Weights of a small transformer language model.
Size: 8 layers, MLP 2560 tanh GELU, vocabulary 40984, 66.3M parameters.
Architecture: LayerNorm before each block, learned positions.
Each number is 200 + 30 x the weight over its row's rms, rounded and kept within 0 to 999. Layers, rows and columns count from 0. The size before them is the row's rms in percent of the matrix's.

# up: layer 2 MLP up, 2560x640, rms 0.0823, rows 470-512, columns 560-639
# down: layer 2 MLP down (transposed), 2560x640, rms 0.0215, rows 470-511, columns 560-639
up470,099,156,228,168,228,220,201,190,220,202,215,165,177,220,201,177,198,167,183,202,235,195,202,221,189,155,162,178,196,201,164,201,216,126,159,229,199,187,168,235,171,156,227,235,183,206,207,175,181,193,215,157,149,187,173,103,226,136,170,146,175,180,213,206,140,213,211,238,192,234,188,215,163,151,227,173,166,216,201,206,231
down470,090,165,214,236,188,234,204,169,200,198,186,221,161,196,207,153,185,164,203,229,172,194,217,152,180,184,209,225,237,184,191,238,230,232,236,172,207,190,246,178,295,192,244,194,191,194,197,221,208,206,162,209,241,206,231,232,175,249,190,233,232,201,215,205,145,202,170,186,230,158,177,198,245,254,178,216,143,160,223,220,228
up471,093,191,222,200,226,189,215,209,190,192,213,201,196,242,250,187,216,210,163,164,220,137,303,176,192,137,227,162,175,192,139,179,166,208,227,193,219,189,222,183,188,220,229,193,181,227,222,232,205,241,199,158,211,230,178,203,232,222,267,254,153,193,220,204,187,220,227,207,173,212,189,193,220,217,170,191,184,190,219,155,211
down471,096,188,184,237,166,196,191,196,216,199,213,162,201,199,170,230,200,231,194,171,205,200,199,186,186,217,152,170,139,139,198,213,187,189,184,221,227,221,229,229,210,241,223,176,175,215,236,138,218,181,220,274,165,226,234,217,193,253,227,135,179,215,194,130,176,201,214,217,227,171,213,203,263,183,205,251,251,227,239,220,212
up472,093,211,189,217,239,240,258,223,177,245,222,175,167,192,192,216,183,179,191,221,177,212,158,208,193,201,179,150,208,236,188,181,170,219,221,192,174,183,233,229,219,211,194,227,192,185,205,230,223,225,191,213,224,191,212,200,175,166,174,211,193,251,202,193,202,228,211,196,229,220,170,194,196,268,255,144,220,194,142,213,166
down472,099,181,285,251,174,161,194,222,206,244,201,227,254,171,239,183,135,270,180,195,224,206,216,194,196,208,173,204,205,210,264,176,188,207,234,202,247,214,185,221,255,220,254,231,252,206,241,155,222,201,206,214,169,136,240,198,211,231,245,205,187,176,210,199,167,205,177,200,187,190,186,200,242,188,173,188,173,174,233,168,160
up473,103,225,238,146,155,246,220,159,212,231,160,144,215,178,211,223,199,186,174,234,200,236,134,189,186,193,223,192,232,224,157,207,238,214,148,207,207,191,176,199,245,259,207,150,179,192,218,193,216,194,197,176,154,190,185,157,224,218,161,204,217,254,201,135,216,228,180,217,202,196,197,167,215,262,197,186,204,164,212,211,219
down473,095,220,198,184,172,180,207,177,206,154,216,170,204,150,246,180,165,234,227,180,195,176,196,224,167,219,162,222,181,266,185,197,192,140,210,237,177,168,219,185,195,182,207,247,140,187,148,207,124,218,204,221,223,251,194,262,93,175,163,179,219,142,196,253,227,190,233,155,216,202,187,164,175,179,192,190,238,210,221,129,196
up474,098,210,221,210,152,142,225,189,217,168,233,190,240,160,167,225,192,205,194,219,225,204,243,230,193,160,242,215,174,216,200,218,143,190,192,183,178,190,211,253,171,189,181,219,240,181,170,219,185,181,185,141,153,262,212,193,197,214,194,172,150,182,201,190,147,141,207,176,208,200,189,179,289,277,191,240,221,215,173,155,221
down474,100,169,224,188,193,255,202,193,181,228,164,231,183,187,185,202,203,214,156,185,190,178,192,179,196,205,247,195,151,159,186,191,172,244,173,255,187,206,231,248,180,195,240,178,165,188,194,206,237,177,190,265,200,204,199,231,202,188,206,224,176,182,211,198,141,285,219,234,146,233,219,252,209,177,156,201,217,151,230,210,226
up475,089,231,161,224,263,231,236,235,192,187,219,239,154,199,256,250,177,263,138,200,240,134,175,206,186,211,207,178,176,229,179,220,215,195,212,152,205,144,186,194,224,80,174,145,210,161,180,218,249,222,155,196,196,187,178,212,201,198,225,157,202,236,164,184,152,161,205,194,173,165,198,222,210,196,261,196,219,197,227,208,185
down475,092,131,220,209,141,175,193,166,221,195,235,187,195,151,196,191,196,198,182,217,132,238,192,209,193,207,265,195,202,194,194,173,172,218,200,217,183,198,198,174,209,232,235,225,226,227,247,234,137,148,203,221,207,209,243,172,240,183,189,206,169,201,206,188,131,211,170,211,250,237,188,200,163,214,206,222,151,163,167,221,207
up476,095,177,199,216,169,191,203,165,210,195,236,177,236,248,232,197,284,228,204,219,170,206,165,231,177,198,232,163,224,209,184,226,147,254,208,175,148,215,256,177,150,235,237,236,174,237,208,288,178,185,224,254,152,182,203,231,205,206,192,226,218,183,204,221,217,221,208,222,218,180,163,166,166,196,188,163,182,177,168,213,197
down476,096,123,264,188,262,173,161,236,189,225,212,162,215,221,189,186,198,224,196,216,186,241,292,253,188,170,249,207,153,226,214,192,195,202,163,178,169,181,199,187,217,222,265,186,230,208,208,165,245,235,202,176,156,231,199,205,266,154,193,195,212,164,200,179,226,216,184,202,179,191,238,193,180,186,182,137,230,169,237,196,198
up477,130,160,177,178,247,211,212,145,231,176,191,165,204,205,176,232,192,216,247,147,244,135,201,217,203,147,206,202,177,199,108,265,180,157,203,208,216,168,230,201,257,167,211,195,176,216,177,205,160,205,192,255,184,230,212,169,154,193,219,226,171,152,175,184,208,175,165,239,215,216,246,144,177,192,252,208,176,240,194,202,218
down477,137,226,164,208,230,205,222,153,177,175,266,174,178,204,176,214,246,163,183,129,196,205,206,256,233,135,210,190,238,230,179,239,214,158,183,193,231,224,209,184,193,129,223,223,182,194,173,162,253,215,209,203,182,215,198,220,190,155,189,219,189,198,184,183,198,189,175,222,206,189,230,189,206,251,202,185,165,248,190,200,207
up478,100,174,172,232,183,204,249,192,235,226,200,180,209,142,204,214,223,236,210,179,195,238,155,217,203,213,192,145,161,208,209,212,193,200,221,252,234,203,232,177,186,218,204,177,232,283,199,183,264,184,201,215,167,219,248,163,231,150,180,173,199,210,193,235,183,270,211,181,174,201,178,139,163,185,194,235,176,213,219,181,195
down478,109,219,150,236,207,154,241,236,211,213,129,179,203,244,193,180,195,163,236,206,230,166,256,195,251,156,149,260,266,215,197,204,210,204,180,158,134,176,196,162,232,233,195,208,189,244,227,202,233,215,230,204,193,262,239,210,177,198,239,200,236,253,212,259,127,238,195,162,207,211,197,171,173,171,207,151,226,199,210,186,112
up479,105,201,169,173,214,188,193,187,166,212,202,201,198,183,223,209,144,243,215,167,185,209,191,228,190,213,165,129,180,165,193,203,175,208,154,201,195,211,177,170,193,148,213,284,295,175,145,236,245,206,227,235,222,167,226,212,215,166,238,212,163,201,173,243,224,194,277,177,199,171,255,258,150,187,273,174,199,228,239,232,222
down479,104,221,180,201,197,247,174,194,174,201,242,218,268,214,184,212,182,166,179,181,212,162,189,168,201,234,213,242,231,240,187,212,196,206,199,147,167,213,199,173,178,164,206,200,214,241,175,199,192,177,217,178,170,254,214,206,165,205,243,208,209,246,231,234,131,193,234,174,221,229,198,197,221,176,171,246,221,232,145,239,193
up480,100,213,246,195,189,218,212,207,203,183,217,171,205,188,200,182,190,163,190,187,183,192,223,208,198,190,185,213,232,211,224,195,154,178,262,177,181,229,191,174,192,97,205,180,214,177,234,233,185,171,209,147,215,161,191,170,215,202,209,178,225,149,223,241,214,162,239,148,199,184,232,187,149,200,189,215,223,206,203,167,216
down480,099,220,176,250,233,198,206,233,238,153,155,188,205,213,189,173,247,190,174,130,254,180,198,202,190,197,220,219,209,189,156,219,240,237,206,161,196,190,155,185,233,210,186,185,187,166,191,177,213,187,175,179,186,190,199,254,230,205,185,209,181,226,135,197,201,178,234,173,198,226,149,175,128,177,197,224,168,201,231,203,205
up481,097,229,173,237,271,204,161,195,179,198,202,173,254,167,209,256,239,219,188,206,175,205,168,215,195,242,216,177,199,184,237,210,171,208,230,174,140,169,206,191,178,230,208,250,188,129,244,178,198,232,257,167,197,220,213,249,214,195,249,221,173,192,137,214,234,173,172,210,264,194,160,199,172,148,225,209,184,245,231,245,222
down481,099,155,231,239,178,185,248,248,255,167,181,241,168,246,172,142,182,231,260,196,216,186,214,203,212,237,210,145,247,200,185,164,172,224,189,199,173,179,148,195,154,170,188,158,223,174,227,250,216,189,132,244,203,234,191,205,218,178,186,221,160,210,233,199,161,188,171,217,188,205,161,212,238,173,210,197,183,232,189,209,150
up482,099,281,188,263,189,165,232,263,150,185,164,260,196,198,222,212,201,202,183,167,154,163,200,156,154,191,221,181,219,119,209,186,179,213,205,219,236,175,152,185,253,191,202,145,229,184,188,180,223,211,207,219,225,218,225,185,181,218,156,160,211,181,225,204,257,204,158,162,203,185,183,252,255,253,164,184,224,221,233,164,220
down482,100,176,181,144,255,175,154,169,177,267,244,183,153,179,192,171,140,210,276,185,176,203,185,222,187,197,156,188,251,241,193,184,261,233,196,191,223,187,228,218,161,203,190,189,233,175,227,209,181,207,204,212,160,220,173,193,188,185,204,207,180,250,215,220,169,209,171,163,226,201,221,184,161,204,214,158,194,236,218,239,191
up483,105,214,199,211,184,181,165,207,219,170,183,161,178,164,201,148,230,181,154,192,228,175,223,211,207,242,187,170,212,223,175,169,185,180,227,171,213,186,226,207,167,191,179,201,211,218,223,216,246,176,193,213,198,198,221,186,230,224,183,187,164,228,207,237,218,185,226,220,217,218,151,165,267,175,204,235,213,199,169,203,220
down483,105,215,195,150,181,224,219,206,236,204,198,129,241,186,203,139,143,156,191,236,194,149,239,166,206,234,172,274,237,208,191,227,181,224,200,198,224,137,194,224,206,177,214,226,190,273,203,218,198,219,218,205,217,201,200,191,179,170,201,202,208,223,176,186,149,136,207,208,170,149,170,205,244,180,174,150,152,198,221,163,162
up484,107,225,180,191,220,215,154,226,180,214,211,154,246,183,243,164,213,210,207,223,179,225,190,182,248,242,237,206,197,180,178,156,153,186,186,199,146,200,167,185,161,269,172,233,214,167,209,232,211,202,208,195,150,224,193,232,185,201,150,163,225,233,172,224,230,175,212,244,176,219,229,233,228,140,165,256,193,175,266,158,222
down484,110,213,172,161,161,185,218,241,213,212,201,251,263,171,200,216,194,182,203,241,262,202,165,186,242,147,186,228,183,228,201,166,242,186,245,206,165,224,198,209,135,223,169,196,223,257,227,189,221,173,197,184,186,168,189,211,191,195,181,222,168,236,162,205,218,203,245,163,209,151,206,235,208,206,142,199,197,204,222,193,209
up485,099,159,167,238,218,168,269,217,214,166,217,233,211,150,211,175,236,173,173,163,196,229,205,206,229,223,162,180,176,171,184,186,192,202,141,156,225,182,204,242,164,194,202,194,172,230,203,181,223,211,222,241,192,207,179,257,202,191,180,219,203,173,149,177,213,235,242,164,178,274,167,236,240,257,172,173,268,186,180,239,220
down485,098,245,176,194,228,226,234,186,187,203,177,234,203,258,205,179,255,188,169,194,204,175,192,231,237,201,217,240,241,163,196,195,173,208,265,205,232,220,155,223,259,180,208,221,243,241,118,189,220,182,156,231,224,206,234,228,206,191,243,199,223,195,168,178,198,219,251,264,275,238,232,198,198,192,214,213,171,182,218,203,150
up486,098,209,222,155,205,271,200,167,167,187,169,162,146,151,225,220,190,248,229,248,202,197,176,193,239,219,195,213,174,192,235,228,228,183,185,182,218,222,192,221,150,155,185,201,173,231,270,165,235,183,174,205,184,223,183,194,203,241,182,213,239,223,217,210,126,178,223,184,198,231,253,202,175,210,197,190,171,191,204,184,166
down486,099,219,124,186,172,152,266,233,219,205,160,153,175,161,229,216,222,246,267,242,215,202,194,202,212,198,213,204,269,203,204,227,264,203,237,190,192,226,139,194,198,170,191,183,195,215,206,191,231,229,250,130,222,178,200,168,193,178,213,189,248,268,153,168,207,207,146,187,157,203,183,191,213,177,190,217,197,157,198,191,196
up487,099,224,204,261,189,245,135,172,231,215,234,208,185,169,189,195,200,216,177,129,170,192,241,198,187,232,203,182,194,187,219,209,244,168,211,170,251,221,216,176,228,197,176,221,155,197,253,166,226,211,186,211,143,256,256,234,165,229,174,267,235,220,158,207,203,190,164,174,187,219,168,202,162,142,230,177,206,223,223,231,195
down487,093,211,203,226,181,178,237,156,212,226,213,176,253,168,166,197,178,163,215,197,169,181,181,213,179,203,212,210,177,221,180,143,186,187,222,186,181,193,209,205,152,179,235,252,274,210,181,220,190,191,221,182,171,206,226,201,203,172,177,214,199,165,187,252,170,252,162,107,176,215,227,203,239,191,199,217,208,187,188,150,208
up488,096,182,204,123,198,217,155,231,272,132,216,232,204,165,110,191,224,210,178,218,189,190,235,176,160,238,254,168,281,228,197,168,180,217,183,202,167,207,268,187,190,227,173,172,211,215,221,182,223,273,216,211,171,233,181,169,282,189,186,196,217,225,208,158,143,189,213,201,235,183,186,150,179,171,168,210,209,196,203,167,171
down488,091,249,228,208,151,179,218,199,144,216,157,215,201,152,267,191,184,164,202,188,212,254,192,238,193,200,201,180,142,188,201,180,204,188,187,175,148,217,178,237,214,165,183,206,163,220,170,137,249,146,175,238,198,184,230,161,178,205,172,202,223,162,182,248,242,231,126,185,188,165,196,198,195,198,208,226,170,191,186,176,223
up489,097,254,193,159,249,210,192,219,216,249,192,203,210,222,158,181,200,173,143,223,164,227,160,152,236,234,198,165,194,179,184,176,241,188,192,237,170,201,225,198,202,277,189,250,158,207,156,213,252,209,226,174,241,219,210,208,202,242,235,169,198,167,186,191,181,189,176,166,223,228,201,142,156,178,191,144,196,236,166,226,178
down489,096,169,225,259,152,230,216,184,233,184,207,230,205,161,220,177,202,190,237,200,179,195,187,220,193,170,220,245,194,208,226,221,150,253,234,200,190,239,179,213,234,187,170,226,232,213,250,162,190,203,224,238,217,198,198,144,225,183,182,184,227,170,187,220,191,226,186,268,196,220,166,181,247,229,192,247,189,200,266,202,214
up490,102,176,148,243,193,100,175,208,162,170,203,157,185,223,206,217,241,203,214,210,203,246,206,202,195,177,179,215,186,153,195,226,222,147,197,185,194,217,181,221,183,212,166,185,157,216,257,208,174,166,204,199,239,182,230,204,220,174,211,201,197,195,216,214,223,233,233,279,178,211,165,206,196,204,180,224,185,196,189,171,205
down490,107,191,205,190,268,182,126,240,188,202,203,197,254,191,187,200,196,199,250,227,245,200,219,273,249,167,260,184,186,188,159,184,181,146,216,214,211,255,227,174,185,136,220,221,239,229,220,164,254,253,172,117,199,199,181,239,211,202,212,187,253,226,170,134,226,228,191,230,200,166,187,231,213,209,224,222,161,212,222,216,212
up491,099,188,209,188,177,237,180,175,191,205,213,205,184,228,125,195,188,187,184,149,179,145,181,202,208,227,155,183,214,198,184,175,258,232,170,219,219,182,163,202,182,163,262,194,192,222,190,198,211,171,228,210,181,167,250,174,183,215,209,186,232,190,197,236,153,186,136,165,210,211,213,193,155,198,173,202,191,209,128,197,175
down491,101,210,197,223,133,200,194,171,214,196,222,187,242,234,183,208,158,148,210,203,229,220,157,150,229,183,197,131,116,219,233,204,167,212,220,217,249,193,236,177,245,221,183,210,163,225,189,225,163,166,209,145,190,206,177,187,241,229,182,195,213,180,195,210,205,216,242,265,179,135,212,151,230,173,163,233,205,178,215,152,219
up492,100,204,228,198,213,207,161,169,216,162,199,216,207,199,193,245,213,190,226,169,193,241,165,167,214,176,233,238,205,215,218,195,231,224,215,200,161,222,227,168,187,208,142,196,220,169,107,176,155,152,196,243,177,188,244,209,252,238,286,135,196,190,224,170,168,222,247,177,195,191,181,180,217,176,132,222,236,209,193,163,190
down492,098,126,183,167,193,186,206,215,230,211,246,209,203,176,241,224,211,164,240,169,178,183,192,158,209,181,197,213,166,174,185,172,151,188,207,206,164,162,154,174,251,219,212,195,253,159,228,224,196,188,194,162,133,159,209,190,179,179,183,182,195,188,162,204,224,192,175,188,182,157,214,205,273,209,188,204,181,216,206,205,190
up493,100,238,175,211,205,136,217,175,234,227,212,182,216,181,235,179,228,190,235,171,205,206,256,151,182,151,187,230,190,188,257,216,163,174,237,201,180,199,191,158,218,229,221,154,270,218,165,174,180,204,178,289,224,219,261,212,198,171,215,184,221,226,181,242,213,233,174,164,165,193,244,235,151,174,248,199,235,171,152,136,204
down493,104,158,175,228,172,220,192,178,184,219,195,237,186,233,143,261,217,212,188,203,148,188,191,222,169,235,184,176,255,220,207,231,190,231,200,191,267,177,207,202,170,187,231,204,203,181,205,174,152,250,210,199,123,219,204,193,222,176,173,225,154,125,167,157,220,175,186,202,208,171,192,163,170,138,273,213,214,191,227,146,223
up494,101,157,230,214,237,183,218,166,222,179,131,159,206,191,157,169,233,217,180,226,214,174,194,203,189,244,227,209,164,198,184,224,186,241,164,214,260,153,188,192,198,216,182,189,141,189,218,194,174,195,212,190,141,162,222,207,184,263,273,221,223,205,201,193,171,195,202,235,155,245,227,217,176,194,198,202,199,202,164,210,195
down494,096,165,210,176,220,148,223,207,176,171,210,182,206,207,159,174,192,171,93,203,206,224,205,242,164,183,171,158,171,228,225,197,219,229,213,213,254,157,189,222,206,185,211,213,243,182,185,180,187,200,169,181,258,211,168,220,182,209,200,186,233,184,196,179,221,194,170,221,201,259,182,225,196,124,219,176,209,196,209,230,184
up495,101,194,170,262,175,206,147,185,151,162,170,206,162,197,218,218,215,218,216,216,198,183,192,192,217,203,239,189,191,197,209,220,223,181,238,220,192,243,170,176,254,225,140,235,236,240,144,138,189,159,154,188,250,189,245,153,205,184,160,246,226,125,232,201,225,199,220,172,196,146,198,202,223,214,140,255,217,204,218,131,201
down495,100,229,156,174,204,191,227,167,169,193,196,171,194,200,173,208,181,242,230,249,229,137,203,185,175,221,245,227,153,195,178,229,171,170,211,137,257,192,186,163,218,161,202,214,171,159,223,221,178,214,221,191,215,210,183,187,195,194,140,188,225,246,220,229,164,266,206,210,207,252,214,197,186,202,179,174,233,187,208,196,150
up496,092,261,225,225,241,209,190,183,209,166,206,221,157,161,227,143,165,219,216,212,202,185,188,217,169,209,242,223,200,187,205,178,202,258,200,224,124,131,210,173,199,199,174,217,173,220,196,142,210,178,284,170,204,159,231,198,209,217,186,162,191,167,221,177,217,184,148,201,184,175,209,216,237,201,216,203,226,154,217,157,194
down496,091,220,129,213,182,254,190,128,202,208,163,159,220,137,198,125,202,193,194,147,186,220,177,225,198,219,228,206,195,270,216,102,241,183,248,180,237,198,176,237,214,207,223,189,221,175,180,202,213,194,215,204,166,226,216,197,158,196,201,205,248,192,233,207,214,224,171,268,214,226,269,190,253,158,171,209,231,189,231,164,213
up497,095,175,197,224,184,145,196,219,158,194,199,158,209,203,174,221,230,208,215,208,179,203,217,207,171,147,222,176,221,204,195,199,240,214,168,173,210,165,230,168,194,193,207,144,197,202,169,162,214,137,255,206,193,227,190,214,177,211,233,211,228,218,205,257,175,204,248,198,171,181,196,268,181,186,123,139,140,218,185,220,177
down497,098,230,228,219,171,197,203,216,250,223,247,169,238,198,230,189,176,189,160,239,168,217,211,154,197,186,215,215,174,186,198,144,217,236,251,199,220,178,193,211,168,216,189,229,231,135,208,194,260,122,198,187,230,170,162,181,222,197,183,130,179,191,226,210,177,181,217,224,208,168,208,147,205,203,276,248,213,173,218,228,208
up498,103,241,197,247,231,190,174,218,144,183,206,167,250,188,225,218,159,147,212,188,190,222,191,201,185,168,234,210,228,314,230,113,123,191,177,223,206,185,183,175,212,172,211,218,175,239,184,210,236,181,196,215,204,159,226,221,201,196,181,194,192,187,163,229,220,228,186,238,248,167,208,182,235,164,225,192,253,151,203,170,231
down498,103,183,267,191,237,195,212,206,197,225,201,146,213,206,187,282,235,252,185,169,262,190,195,203,194,222,231,213,238,191,204,132,230,199,147,241,239,216,245,248,187,177,204,198,218,256,216,237,243,230,201,230,173,201,186,238,201,186,135,227,188,187,266,246,166,189,211,184,226,187,229,209,141,183,183,210,285,211,198,259,219
up499,094,226,165,189,184,160,191,215,177,201,187,215,229,193,187,209,221,210,203,191,219,216,227,194,203,183,200,236,161,183,218,234,266,217,207,182,190,216,194,227,233,252,226,129,144,166,191,171,192,217,196,235,199,204,245,187,188,239,206,218,202,255,238,209,203,204,234,163,162,200,223,174,176,242,191,216,226,199,217,228,229
down499,095,220,192,271,179,172,203,222,238,193,253,194,193,161,234,194,175,221,211,178,182,168,215,199,194,238,173,128,210,174,220,242,227,185,188,233,211,198,223,200,207,259,173,237,216,188,194,212,202,147,211,240,176,212,227,212,208,141,222,212,233,168,187,190,168,218,174,250,179,126,246,226,217,176,197,169,223,205,205,228,206
up500,096,180,225,201,193,242,188,215,180,149,179,162,177,189,219,219,187,192,189,189,220,196,200,221,189,192,179,192,195,143,216,192,180,250,215,161,233,193,213,218,246,226,162,177,173,165,190,139,179,162,197,265,205,270,211,177,161,193,232,236,218,165,255,166,198,214,197,231,238,222,202,253,183,184,247,243,178,194,207,237,186
down500,096,215,177,188,238,212,175,165,191,204,249,216,205,225,229,167,163,246,237,227,163,205,172,173,219,224,169,194,173,238,185,206,189,253,234,204,202,203,165,189,195,195,195,188,218,209,166,194,126,178,167,191,198,139,164,242,195,256,162,214,184,237,192,246,194,219,172,167,178,226,247,182,212,158,217,132,241,232,165,224,256
up501,102,166,171,211,180,225,175,230,204,237,242,206,176,200,227,206,225,122,180,137,199,235,167,183,237,208,196,185,214,235,141,188,214,206,188,153,183,182,251,174,227,222,190,176,241,185,219,222,202,182,199,207,232,183,195,171,145,181,229,182,231,204,163,208,195,182,207,172,229,217,172,237,241,195,220,256,224,206,250,221,202
down501,102,158,209,225,176,161,160,267,235,201,232,188,164,149,177,238,202,192,207,163,169,228,215,153,178,236,214,114,247,196,258,204,226,156,220,230,160,210,255,223,243,264,163,247,170,167,184,207,226,199,180,231,188,200,164,178,175,162,213,185,241,210,172,251,214,181,167,151,184,179,191,142,160,193,198,172,177,189,194,206,213
up502,093,218,209,178,223,214,245,217,213,173,248,178,157,193,204,168,234,195,202,245,190,185,197,203,188,262,223,208,146,216,247,223,273,192,203,183,202,230,196,236,245,191,166,215,201,230,258,207,212,170,181,181,156,200,195,179,216,172,204,233,235,183,215,171,151,205,232,230,178,206,224,216,158,209,238,249,226,237,139,241,221
down502,095,210,183,204,152,242,204,190,182,193,173,186,178,233,145,246,177,225,168,188,201,187,181,153,234,186,209,175,236,174,240,177,223,198,187,210,205,185,210,170,206,168,219,176,232,209,236,160,184,188,192,198,209,188,208,196,171,187,263,182,205,229,234,180,233,137,208,217,180,136,180,208,189,151,229,182,200,166,137,201,216
up503,094,153,196,210,199,217,234,221,197,156,181,202,191,232,179,181,190,238,191,194,202,198,146,193,248,189,220,220,210,143,179,117,177,239,189,182,150,208,188,235,251,148,220,206,238,188,253,207,214,193,176,223,255,142,222,211,154,251,176,196,191,238,189,199,162,186,251,190,186,216,173,151,205,223,132,201,235,242,146,157,161
down503,091,187,220,205,222,173,171,217,212,210,212,180,212,190,218,210,210,198,228,186,201,225,158,220,226,141,175,178,196,182,198,208,145,184,210,170,233,170,203,238,137,249,198,210,131,205,205,244,142,148,186,217,202,201,188,167,187,214,201,225,185,154,197,164,132,219,228,226,217,233,202,199,232,188,202,142,211,197,197,185,199
up504,102,228,200,211,210,190,252,208,167,217,157,232,210,148,157,221,199,174,160,227,212,161,177,208,145,223,233,200,182,245,173,252,209,194,138,190,207,208,214,237,213,185,192,196,248,185,190,207,278,168,200,214,267,187,163,201,189,193,211,265,189,166,198,213,181,201,269,189,177,218,215,247,215,223,197,235,264,184,196,194,208
down504,099,220,199,174,140,177,177,121,196,193,207,217,215,242,203,210,204,168,167,189,220,221,206,199,241,203,183,166,220,215,152,192,182,201,206,153,156,225,209,251,256,160,261,206,185,176,202,130,203,206,275,188,154,157,183,218,239,191,193,230,170,205,207,176,179,201,238,183,183,203,148,227,209,224,195,180,318,128,143,233,226
up505,101,176,194,247,180,237,186,250,246,182,191,223,190,228,243,133,230,225,230,222,156,143,231,235,194,214,239,197,213,219,182,191,230,204,260,178,248,148,225,244,240,221,196,206,220,218,207,218,191,237,196,196,158,154,148,189,218,211,227,195,187,195,144,168,225,193,193,175,214,218,219,181,254,211,232,199,165,112,212,189,213
down505,095,187,213,178,214,209,277,183,236,174,153,252,209,232,213,203,230,220,166,169,261,231,246,137,170,192,207,182,126,159,188,213,225,152,167,212,268,252,247,201,205,218,203,214,163,208,189,169,201,155,256,129,258,169,197,217,233,258,225,216,172,194,176,216,200,185,197,196,213,243,179,219,216,148,149,188,196,230,243,201,256
up506,105,214,189,236,215,214,195,197,141,168,202,230,186,187,171,212,217,203,230,207,166,183,197,225,211,222,198,222,207,211,150,186,204,217,177,202,151,179,199,242,167,200,211,192,227,186,226,201,196,144,247,209,217,257,157,162,180,185,206,264,199,216,187,269,154,207,202,195,181,179,209,206,241,164,194,208,249,228,210,238,197
down506,106,185,178,225,250,209,198,124,185,240,260,228,217,246,195,199,287,185,233,174,235,207,180,162,191,233,169,219,206,231,213,208,249,237,203,256,206,254,212,219,203,179,177,193,148,233,199,159,202,213,220,143,198,193,196,218,214,236,214,232,198,194,180,228,193,172,195,152,244,234,170,178,196,191,228,204,209,176,182,269,184
up507,091,235,203,199,210,207,159,105,187,172,163,274,245,187,188,224,228,250,228,178,219,200,197,244,215,230,183,205,211,224,211,249,238,193,222,169,221,206,173,209,148,254,206,224,226,226,144,169,205,154,241,179,209,168,291,209,193,236,234,196,200,213,158,219,211,210,163,191,190,195,170,197,165,197,175,181,191,189,184,286,220
down507,091,129,248,210,221,151,244,228,213,191,248,265,200,173,237,225,182,184,227,210,183,212,192,163,234,185,171,172,206,196,205,227,218,219,173,185,214,194,217,219,219,230,194,196,199,204,256,212,190,258,268,224,169,170,201,173,258,184,222,189,175,208,216,177,202,176,199,210,231,153,184,216,207,193,224,240,184,207,217,186,171
up508,101,203,201,239,216,183,196,190,220,211,229,230,128,195,230,180,169,193,199,230,168,174,242,253,196,153,194,216,174,180,222,244,155,254,166,245,190,192,202,196,193,144,171,225,175,172,201,185,175,133,233,211,219,176,192,179,223,155,181,191,183,217,164,217,187,189,215,179,177,192,186,196,212,173,168,252,180,195,209,221,191
down508,100,196,221,263,267,156,189,194,223,149,209,198,225,213,217,182,177,204,185,261,196,188,183,232,212,162,203,205,249,203,164,238,208,279,177,189,232,219,198,202,223,215,194,180,226,217,177,183,242,205,198,212,175,178,206,183,170,198,124,179,145,150,138,253,244,164,227,178,210,249,192,147,195,185,232,239,196,199,254,223,206
up509,105,211,225,179,168,176,193,193,207,202,159,211,205,247,198,158,212,219,230,213,176,190,225,204,200,174,220,224,172,186,195,211,204,167,189,233,205,238,170,225,186,179,215,262,220,210,219,246,130,181,198,214,217,196,203,208,204,182,267,202,215,173,185,274,186,188,174,206,237,221,136,210,248,178,219,199,191,182,209,253,206
down509,108,194,178,196,165,181,192,193,200,196,170,202,208,248,196,209,162,219,195,218,213,241,205,141,226,127,202,195,203,192,158,175,220,209,239,172,217,194,246,265,229,165,193,228,242,180,216,167,195,195,140,188,233,187,137,202,237,158,209,187,202,189,254,197,197,177,130,198,205,182,155,182,195,154,154,183,166,175,206,202,164
up510,101,241,196,160,193,185,190,219,193,200,177,217,215,237,158,186,236,150,217,178,245,206,226,245,179,198,256,243,219,213,209,201,194,141,162,197,221,215,211,210,244,200,188,246,167,193,220,268,201,214,199,193,178,156,206,204,283,232,239,206,180,162,238,190,234,197,181,157,293,196,172,246,251,231,157,262,218,203,181,223,205
down510,102,185,243,217,170,201,187,231,190,235,184,153,222,207,218,187,256,218,232,207,180,167,209,171,236,244,250,217,225,229,195,202,232,204,193,162,191,226,210,208,208,232,187,214,184,214,233,176,247,196,220,225,165,195,180,188,154,228,180,161,170,188,130,134,158,209,202,212,208,248,216,185,242,191,202,238,132,266,222,209,210
up511,098,214,239,192,210,223,270,217,181,189,210,146,151,156,222,204,201,191,204,192,214,158,196,203,207,155,195,223,215,220,198,233,173,173,179,155,232,189,166,207,204,221,196,186,204,186,226,252,194,186,234,180,193,173,215,221,231,150,209,214,234,216,235,192,224,199,209,186,193,188,227,192,188,246,191,225,174,223,204,200,170
down511,098,250,247,227,206,261,210,195,159,206,176,203,199,214,225,227,194,263,229,242,177,290,179,192,156,208,206,163,240,236,209,205,223,184,154,224,189,235,200,228,226,201,158,158,198,259,190,208,211,172,172,183,184,189,221,208,195,146,174,188,162,175,217,214,209,196,182,166,211,238,208,236,194,137,187,201,215,212,260,207,131
up512,097,160,204,163,150,238,187,200,213,283,172,183,183,209,134,182,185,223,161,229,241,206,167,181,223,188,175,186,167,190,219,172,198,213,155,209,184,209,158,229,217,202,159,194,205,199,224,162,196,210,203,176,134,222,227,276,183,226,145,199,191,201,170,206,182,223,178,174,218,142,158,249,156,202,145,175,269,218,191,196,171